Weights of a small GPT-style language model, trained from scratch on English Wikipedia: rotary positions, 7062 steps.
Each number is 128 + 24 x the weight over its row's rms, rounded and kept within 0 to 255. Layers, rows and columns count from 0. Numbers have three digits each. The size before them is the row's rms in percent of the matrix's.

# layer 2 attention value, 128x96, rms 0.119, rows 0-127, columns 0-47
104:121111146159164076165153137150118154094138127156129161108134100159111141180117113151157145145132135111149120136121140091136100103090145106114195
109:135089103102127075083135137118124115086125157132105163158135077153142135170117138106167165156122136129145118139131119125124113133121122116110142
099:104118111161136146092069157094073086204176157123149124124083096109147113122138108149126128137136103124101130137137128132141195141112109127119153
097:133126152128104146100120127154145110100144128098129090081149141128115149133137097075122111114113131152154126158098136126094155178142125130110108
107:116113131142127144169132137177155119136104180162134143130100159133126171113115162141138147139157151112146107087132183107140121112108141138102150
096:134167119133126095091110120118100146111092103091119125120185133152121127148153111142166167095104084084148097138111134140105143116126117009150112
096:128120165110130100116127120085116125134071084133127140122143161088089124121127150148111114126131143132133150159099167133139140162139137183116100
106:145114078120112126118111142148119110143080109132157117112138121153113136109112154121111103139116121152165141099126117145165108074094116109087129
093:100117068118097060130131132138128111126155124159145103112108146129120143124143138137094175118125131115133143123097095088128133165116136100145100
117:137153175126127135122105135147150073114093130095136131136095187089158098107136151174096152102124144121130113099114127132153154122180125087084150
085:143119154112113154131157124167127116130140121138134117139125199070087088144157140085106145149129155136138138099132105111133117114087113144117150
099:118104110133176071118126111124116128170155147112148129152155095124108134143109123129139100160144116125119114113092116141149136149140126132158147
093:123129164124112180129118123125143120094166110102147094136076138115156144115130137163098118120109151127163125179129098092131135091163100119129133
103:150115136142150101152111133147141113095168126128129165143128123121137130117128123165110062115111132112136146078170113136065097117121113105098137
103:137152139114136117091113129187143138112152117128126108153112169124112119127124145091167144184144103160124115169150128120138143089153106185139147
091:128145102165142142153158165114143148132142163103126073148144096108069116150142112141135157143129130100078124159137145096130104138118119097096109
104:138132109127116086156103148167153120160137121137119124120106135165102110125135100143128190146145138126094106095123108146188151091137141128079126
096:127112151122133128076124105121123139131155113110125105108131160106137114158133117145089146098126115122117121136140127191149142157140128191188174
095:117141141132155094132099097158128138119140126147110145148099171112169137140132161159132109135110155132164120088125172116138103173129107135099133
098:127108122084147135112129149100159106102169137125115107160134083129071127093111128106125154130126114136146133127165154117125088104109126109115106
112:148152135134077129147113161113148117178060127138107120106136144149134115094119130097138179124122125128114120130153126124125114085118117160125161
090:114120148113163142138146167124118126126162124150115129139105113149163143104127172142137096149133104109169139123168187081126112099090154126109161
090:118140095147136083082100082137130121137173125080146085098135105141114113157123141106134121137115136158089147120121098114122146106112105111157132
093:147116130116126164154152094216115142123130133141145127125113147117089123107148123132070138131145105147121134114117130122156129110125153174096147
100:143146143132119130105124163120131162109159126115098096144125085115173151157120107092108163108124089143106108178147134150133155136120115086129097
100:129117165098111141104122152111091106156121122102105153153129144119096132144150117131076171123107129166122114123158137177134130102138115076094129
105:149102143095083131124140161112118138128100125090158132158128087134102120116133121158116097109117134060114142137132136122154084116160145135158115
111:145108112147119112117190121137157145089162159122127093133145056151126168150144117122151092116119088132132107131142159083121151168104116120140136
095:125115139126162110112146124117135153096186100102162155128126081112118145130093106160152082129110117091095094140121081144101082115132114117115138
094:132128128123152088158136139118154173115136111110120151108119099162137139126132127174148060144129149096121096149137101099080094125148146061109146
104:132147141128100082102147097119127120132117142147118135128111125150134094084116141147143127119117157066096137103105144118092107155146125171134127
096:117128134136135133129165147142141127117095144103137103103147090152147113145142109119131130084124081126143124118128111168149148122129134070131157
105:115151113146156085129113109128154149093154094160145156093144121139097152144134108143169139160115135119190139137104125104107059120117143109118169
101:136137121098145097100102101121138134062146107116135119126135099150107139194091146115145118140112082169082106091130124123100165122150141125122091
108:126094104145162120174148148156153105157155152124136157146106154138116155128115122116129155149126145082121132088154172129175108098085119078115167
112:153154167130122119166130120126099163165071137136063105096124176145118103111129098140130173113169113125129090122102119162174136134116130165149153
097:132146146149132105065128093151182134071145113114109128154143149125079110139135129138156155163145105107125088122102115132111143107102128135148170
103:135118123165114099107130114159140110115102124140139166110126129151201095108133116127140084103132124091107164111109139118102118128152133188136114
114:120104123138135143131126155111166171146112079151104132104141098133147100127130127146145114101117105098135121143153117162162093133147157095068164
105:144099154131146145069113117137126118096184143147127096123129130108130137181133095116156123118120117098142137147133118142107109143091126134151143
092:131109109142140122145095137099177157080134116126119137139113085088099085129103135181134091133138188108121129118137158137081143141105112123117120
102:149100174149147116133173130124160169129129139132141122108138134149114151119129146167159093137103100115134147119124159090126074120081130120110103
103:158159104122129147144148122144147110133077126139125117091093145112080150101110130134158076130127133098140132148073137106145061144124122125128176
089:092131093128136108122115109165109125094132075120145168160114133119107167125158131081099158126122106124159128132085152123118136109204129157124093
115:105079108107088147179173140105150126133093082165098101123114125142092109110145134138180158149124116151108112134142133113196099139130130143132100
112:111156152149157097165127152109122163087142150152132089161135082135133155167105137109130117111114062129166111114153142107075139106143116090119138
095:111126112124123099123129104171120157134133140126106097120130116118114130120126140174128140096141172156141118103133130156113048116136104116113161
106:138080122124135119127143212125097158079136128142123122159137105126139131161150118110107117110118183133139134142108143126096134110125106124101088
108:143127123129096140068079143126135171112110132146129058127140139138131142166155104130132179069109156108157120175117125139116142164117121096090182
113:118093145130161130147138137127133099123111162143157139160116148125137167124127138091099109109133153138152146082158192111116130091104127082124153
094:131098084126099129119151086165120097149110133147127137097114113129167148118119105113113158090144113088146110122100128143105168168147141139154132
089:112114092132132078138147122148123120161112132094100148133141142118144122186154126125129130117135148117113087120124073172128180178169144098162115
106:146158167166139110141105114202127103090155132092111173101153144105149148102134133126116157144135157150170156118101134115108130124128138111106077
080:083148135138123108164132115118135117142092130160098110155120119102117110093102119153175128085160133140158125119122179118158108107121158181131136
074:126134168143092162144146130145118084126128132116105076162129153108154145160144125145098126100119114109088116141143120140128117116133151124151119
096:114145074128174083155155095104134159134194165100141099109119128158130125111122136150139120109120114128095124135123151105128110148119105147131090
092:102164103136135058123125092146151149134150161127118135137132092162119152133119114147162188141121155121091122105095143120151117111141113098128126
098:154091144109134150113097116106125158093160127116151120147145125113092106177128096125125153162123088152147100148129074143158196130097115096150102
097:127122164114148163089116143118114159098143146098133121126103124166159176105144127082124165100135107134158175139167111101123141127145100148148137
101:129139105130118084149129084104116112169132122122082147142100107159131139120117142149173133115121156084115128111139142126130113116138120168165154
100:118133166165141156115107136120086140125169114121109112174084106142146130122144112146097121160113108164171132147101122116167166129102125097123144
116:128144093110184089149106114139149124197112127128120142114157158121106134118112155169134181217130154127120105086137138111133133161135133100117115
094:100123124117120164095136145120161104111144133118125142142114128128138101127126144102114146083124079111128126111141114134111124148128118101116171
104:134126080142166141135104127116135106148150133141150158104155081108114134156117152152132161142122152120135111075124121137159126137094132097069175
088:109089132140133148131168099111119141106118176110124147113136146128126112103157154064101134109122100145113147131162133180178137117122102131140129
093:115123149126142112133125114056134164162096105175113109125145087112119119127122122196129130152112123150100123103087154133153121133110164136111105
103:114136149128121141128129097172104127112138102154110100178162066118119137136136150109130128135124144175133147098090118145184106093143112125123108
094:112155156134123143154130138101124152127122113143092124137141100129143127180122119142112166154136088119112130166123136167108163152144127070175129
111:138120089116166091131125087081151178085094124107104097125143096139147167115133128139155150099111156199133141137132077164121130098159119102120127
097:125119098124121120090156130130145140145158159127127138109111164134149161123113136215088128095155149160122121154124133113114158137174095116163124
101:126139141134150116106122121062133208154152115087150138098110078130122109125106116190126109116128174089112132162125124108145134142109105137155118
091:137113122127163167131127123091095116165139125142099132102098132121142121086120122122158113141136080149139111127139127116159137159113122136171108
111:105126131111131181126127115089170167147090143145131137051103140104154137127137117133113099095128126096119107126100128165146104138145140171149152
107:108150145116139078124154129111148123097124103118162106165144081106114124134106154134145126129123113199130154144143110142105145108131123140092149
102:126130133137090171154128128126107105165133147131110128117133211126152127119120119116126145116125130121113114144112144116082169172124080181127131
092:107126186134113139144111088098128144126123152172141184109106119141121090118130098098135132156114150101132109134100129120135102127130156132125124
102:096130122138112090098128138076115155109124150112128093078162129150123128120156140131149120146154111154125141127138115165161137116141124088113125
112:121094094139160165176128138129158113069110184087131104118142125132127131130104145105134128109137141152112141127146133122116144132127136149193202
084:115094086136125165112140153157148158067115137122138125087151083115142152129125108177104112084139135122112157120170162083110109122130123171122166
100:094122154128141151123155153110105152091141131124135111122133128144132132137125126134124142144172102100180115141161131132117152135130147050122096
100:126105086125118134062131127147144101129096127144132151129187130134115139156122121108109140164108090159112135084165136122131135113092157085102155
100:147161132122135137120133120155128140131111144113147092149136144135124157125143160150089126104114086162126142137124126119123114139081124152069147
100:110130142129144140161133116116086131123120142106131053128141197122149136126107146067139099141126112134146136127134138153141142145142104136106172
096:109161071104135133131168100123138146129101168108128103123136089150156129109081149123101129130099110102109134137102095136190126148147125159110115
105:137110100131149089110104129110182099082114151100115148168137087135139080155131128137110116132124117133132169117141119160032163158158136138149144
096:148121107135176129162119108115143122158129103159124131129129110116126090108131127106159129125101145146129139130093108186135103097155127062141123
092:148162139137191174124127142096146125106117090139124129122145129108119154100125109094167140091112148153104117162138120139130129107109136144109117
101:118131108120103146137166158136113139109141114165161119181125127123144095114131129108125134133121099138126137126115135139188112090127105136088058
105:127117127154133132110135120185081125126138151157131141153120102127124144129126153117103125147147175090111106099098158143154146120112123080108121
107:147155131117175161198147142093135126096150187090176077121120099128143125125126117118123133128118112169137105156156108089151150117132122135111157
093:108103121135145082103125119168182146103144134137126155151109101105098115115099152134142091162124146139184140121136182140097142148149122147140134
101:149170123124093133158150155153102147084142159130154101115143133137107080131151111118134130155141080126134122136127138102172105114116134112118124
098:132090152127139070112146151155135088100162150138156125145136091114101113117162118137112138159143098138128106142151099116085124156176119102128100
103:122110110149100148148123121175090138094136083133170152145116134127141138148121120130111141120137097130128096136102118158174130056145096102101097
087:109124133128144122157143117077167132135150138150100152136105143101155099136158135142158122079107148122108126202082122118118155146120164111118090
101:140158124134145192126120112123139145118104102133099141104132134139151140116152102154165121086142186134158148152120104121125102145117112145195157
107:129122181144119145087114136175131129114123099115143130134148157120135097145164139129106093191147115117132138158145115119132116180086146126107118
095:137141161141097125115127137136113100129142092131148128155132144143079146137138123102091098148108047133137116109176115120135121178152133119112127
116:141145103110140135122129133091123100123151143135161129086129108120139115114116150128114135057145137156123124182135096130066118154153108143090137
109:113139187106146152150117126126151137133123087137168144097099169085154141112160103136057086138131098117109131116112158143130109138096136161158140
095:116138147122149128088129126147138143087110104132136156087144115174134120144132126169090134156123094167153138133126096122089153125143138121095145
092:141100137131121145119157131092180114120117091154141135094092115121156095119157119097135131126119128145136132146086152119129114127126132154117110
101:114131156122118124102116114092160150069140127123162097125153130139114086132134099164104108139129162128159149121105123134106109152155095065156102
103:132139125130103161169104135146087102115149118149143145103129142129134117106119113096161079121131125067185104118154149120107124127140137159159108
101:130141118104094184122069129128116168131131161131146136106116187132143149125131105109116080106121127097140115113116126113154137130112134087153145
089:121093118103153137153107129114145123147107106147115147100136133123143167146143114141069096190134085082131109137114124137148119146123166151114120
102:125116154125177116144108105131115170101152139102116137114161160122118143131144121084170118126121114161149102111126109172145189124134153103119115
100:133102140124130125093125146192098125080125153157165075152148164097127151097132123131110142133135149175109121148140147130137120131104114114128165
112:147124136129148127156118129126122113122105107111119068161152121122124145138116138078135133105111103180118145139120138140085221133147131114157175
095:118146119113133115138124130109122134116146121097143057148132138124108090166145116089123115126111103178118103160119122157164126149113117150141102
091:156119128124139070144097122168133095089103128095112076121134113155154157129112148086127114133116107177134132121191100151106134109153113128125134
109:108100144136146129136133142125098098116151132122132139127110148099136136138149126140089142193119114099102093146109148147134149153111154149154109
110:105121141128090102100126157175110110140100118161112158079118128149135106125118140129098131201156145104127130122116128149138079136122123102136102
092:118138121164177107112119135097173138105159156123135135139148111135105154117122138144130134098118096145125080149169131113131152120130111070117093
099:122106184143129133081105131167126116104126139176139138145122188119109132125155111075123111143119104126125083139113138138153114125108149174151148
098:110156145123139097156152163115175117108109134122135101154120141128157127149101117136127135123132111198174113152142123098089196154124121142152169
103:114147158126108082135161112105123180122091137099148117107128118175144125134135128137126149101114131181152158156162107163120079133134095136089128
103:130122105110128057109141145093107160112149083107143098140125097104124105127112146086114112132136115171164149151162104151092113158133122133121139
076:113113109122120104111155105100059152173093093106112123146135084158129116101117141137108147128141131134068168120151133172110097108115097119109148
093:144112118143145056136138116110163124130146066169135119139149115119118157165133131126140125121133090168167101140115151111149158125122153128117144
091:116131172137164084096109113151128118133111133148116142139142168118114142161140135076200122157130113154127089107178140145150173113121128088124088
098:110113144148128107156084146144108129157163092129106181157139106112115144123121147134127086159105141096120090129105127147141152147102101158180112
103:153169117108124131112156145141143120090104128065197120152141126155102145112115144092124169126122108173120165122129105128179127104098074110104147
090:131128055110118107124122154149122144130085155080117154092142103162120108117147140108130096099128160134145137092141117111134107113147136154102090
105:128138149121156110125113155110143109090152092109186131131130120148101117149153099107120149113126117119160111157122118121156121112112126090121054
114:147173156120174133149116112119167148124122134117116108116125124148136142116113098118122139104117123189154125133123096158124143163159110127136140
096:126122132125112141098129135162115160118137123155124147086161075148161068103118116136122117113108130095136145116140134151177055118114108151132128
099:124096096089160102137146147111161157175137084084120129117110117125124082112130123097159127135134188162149128155109125106088089147131106149114135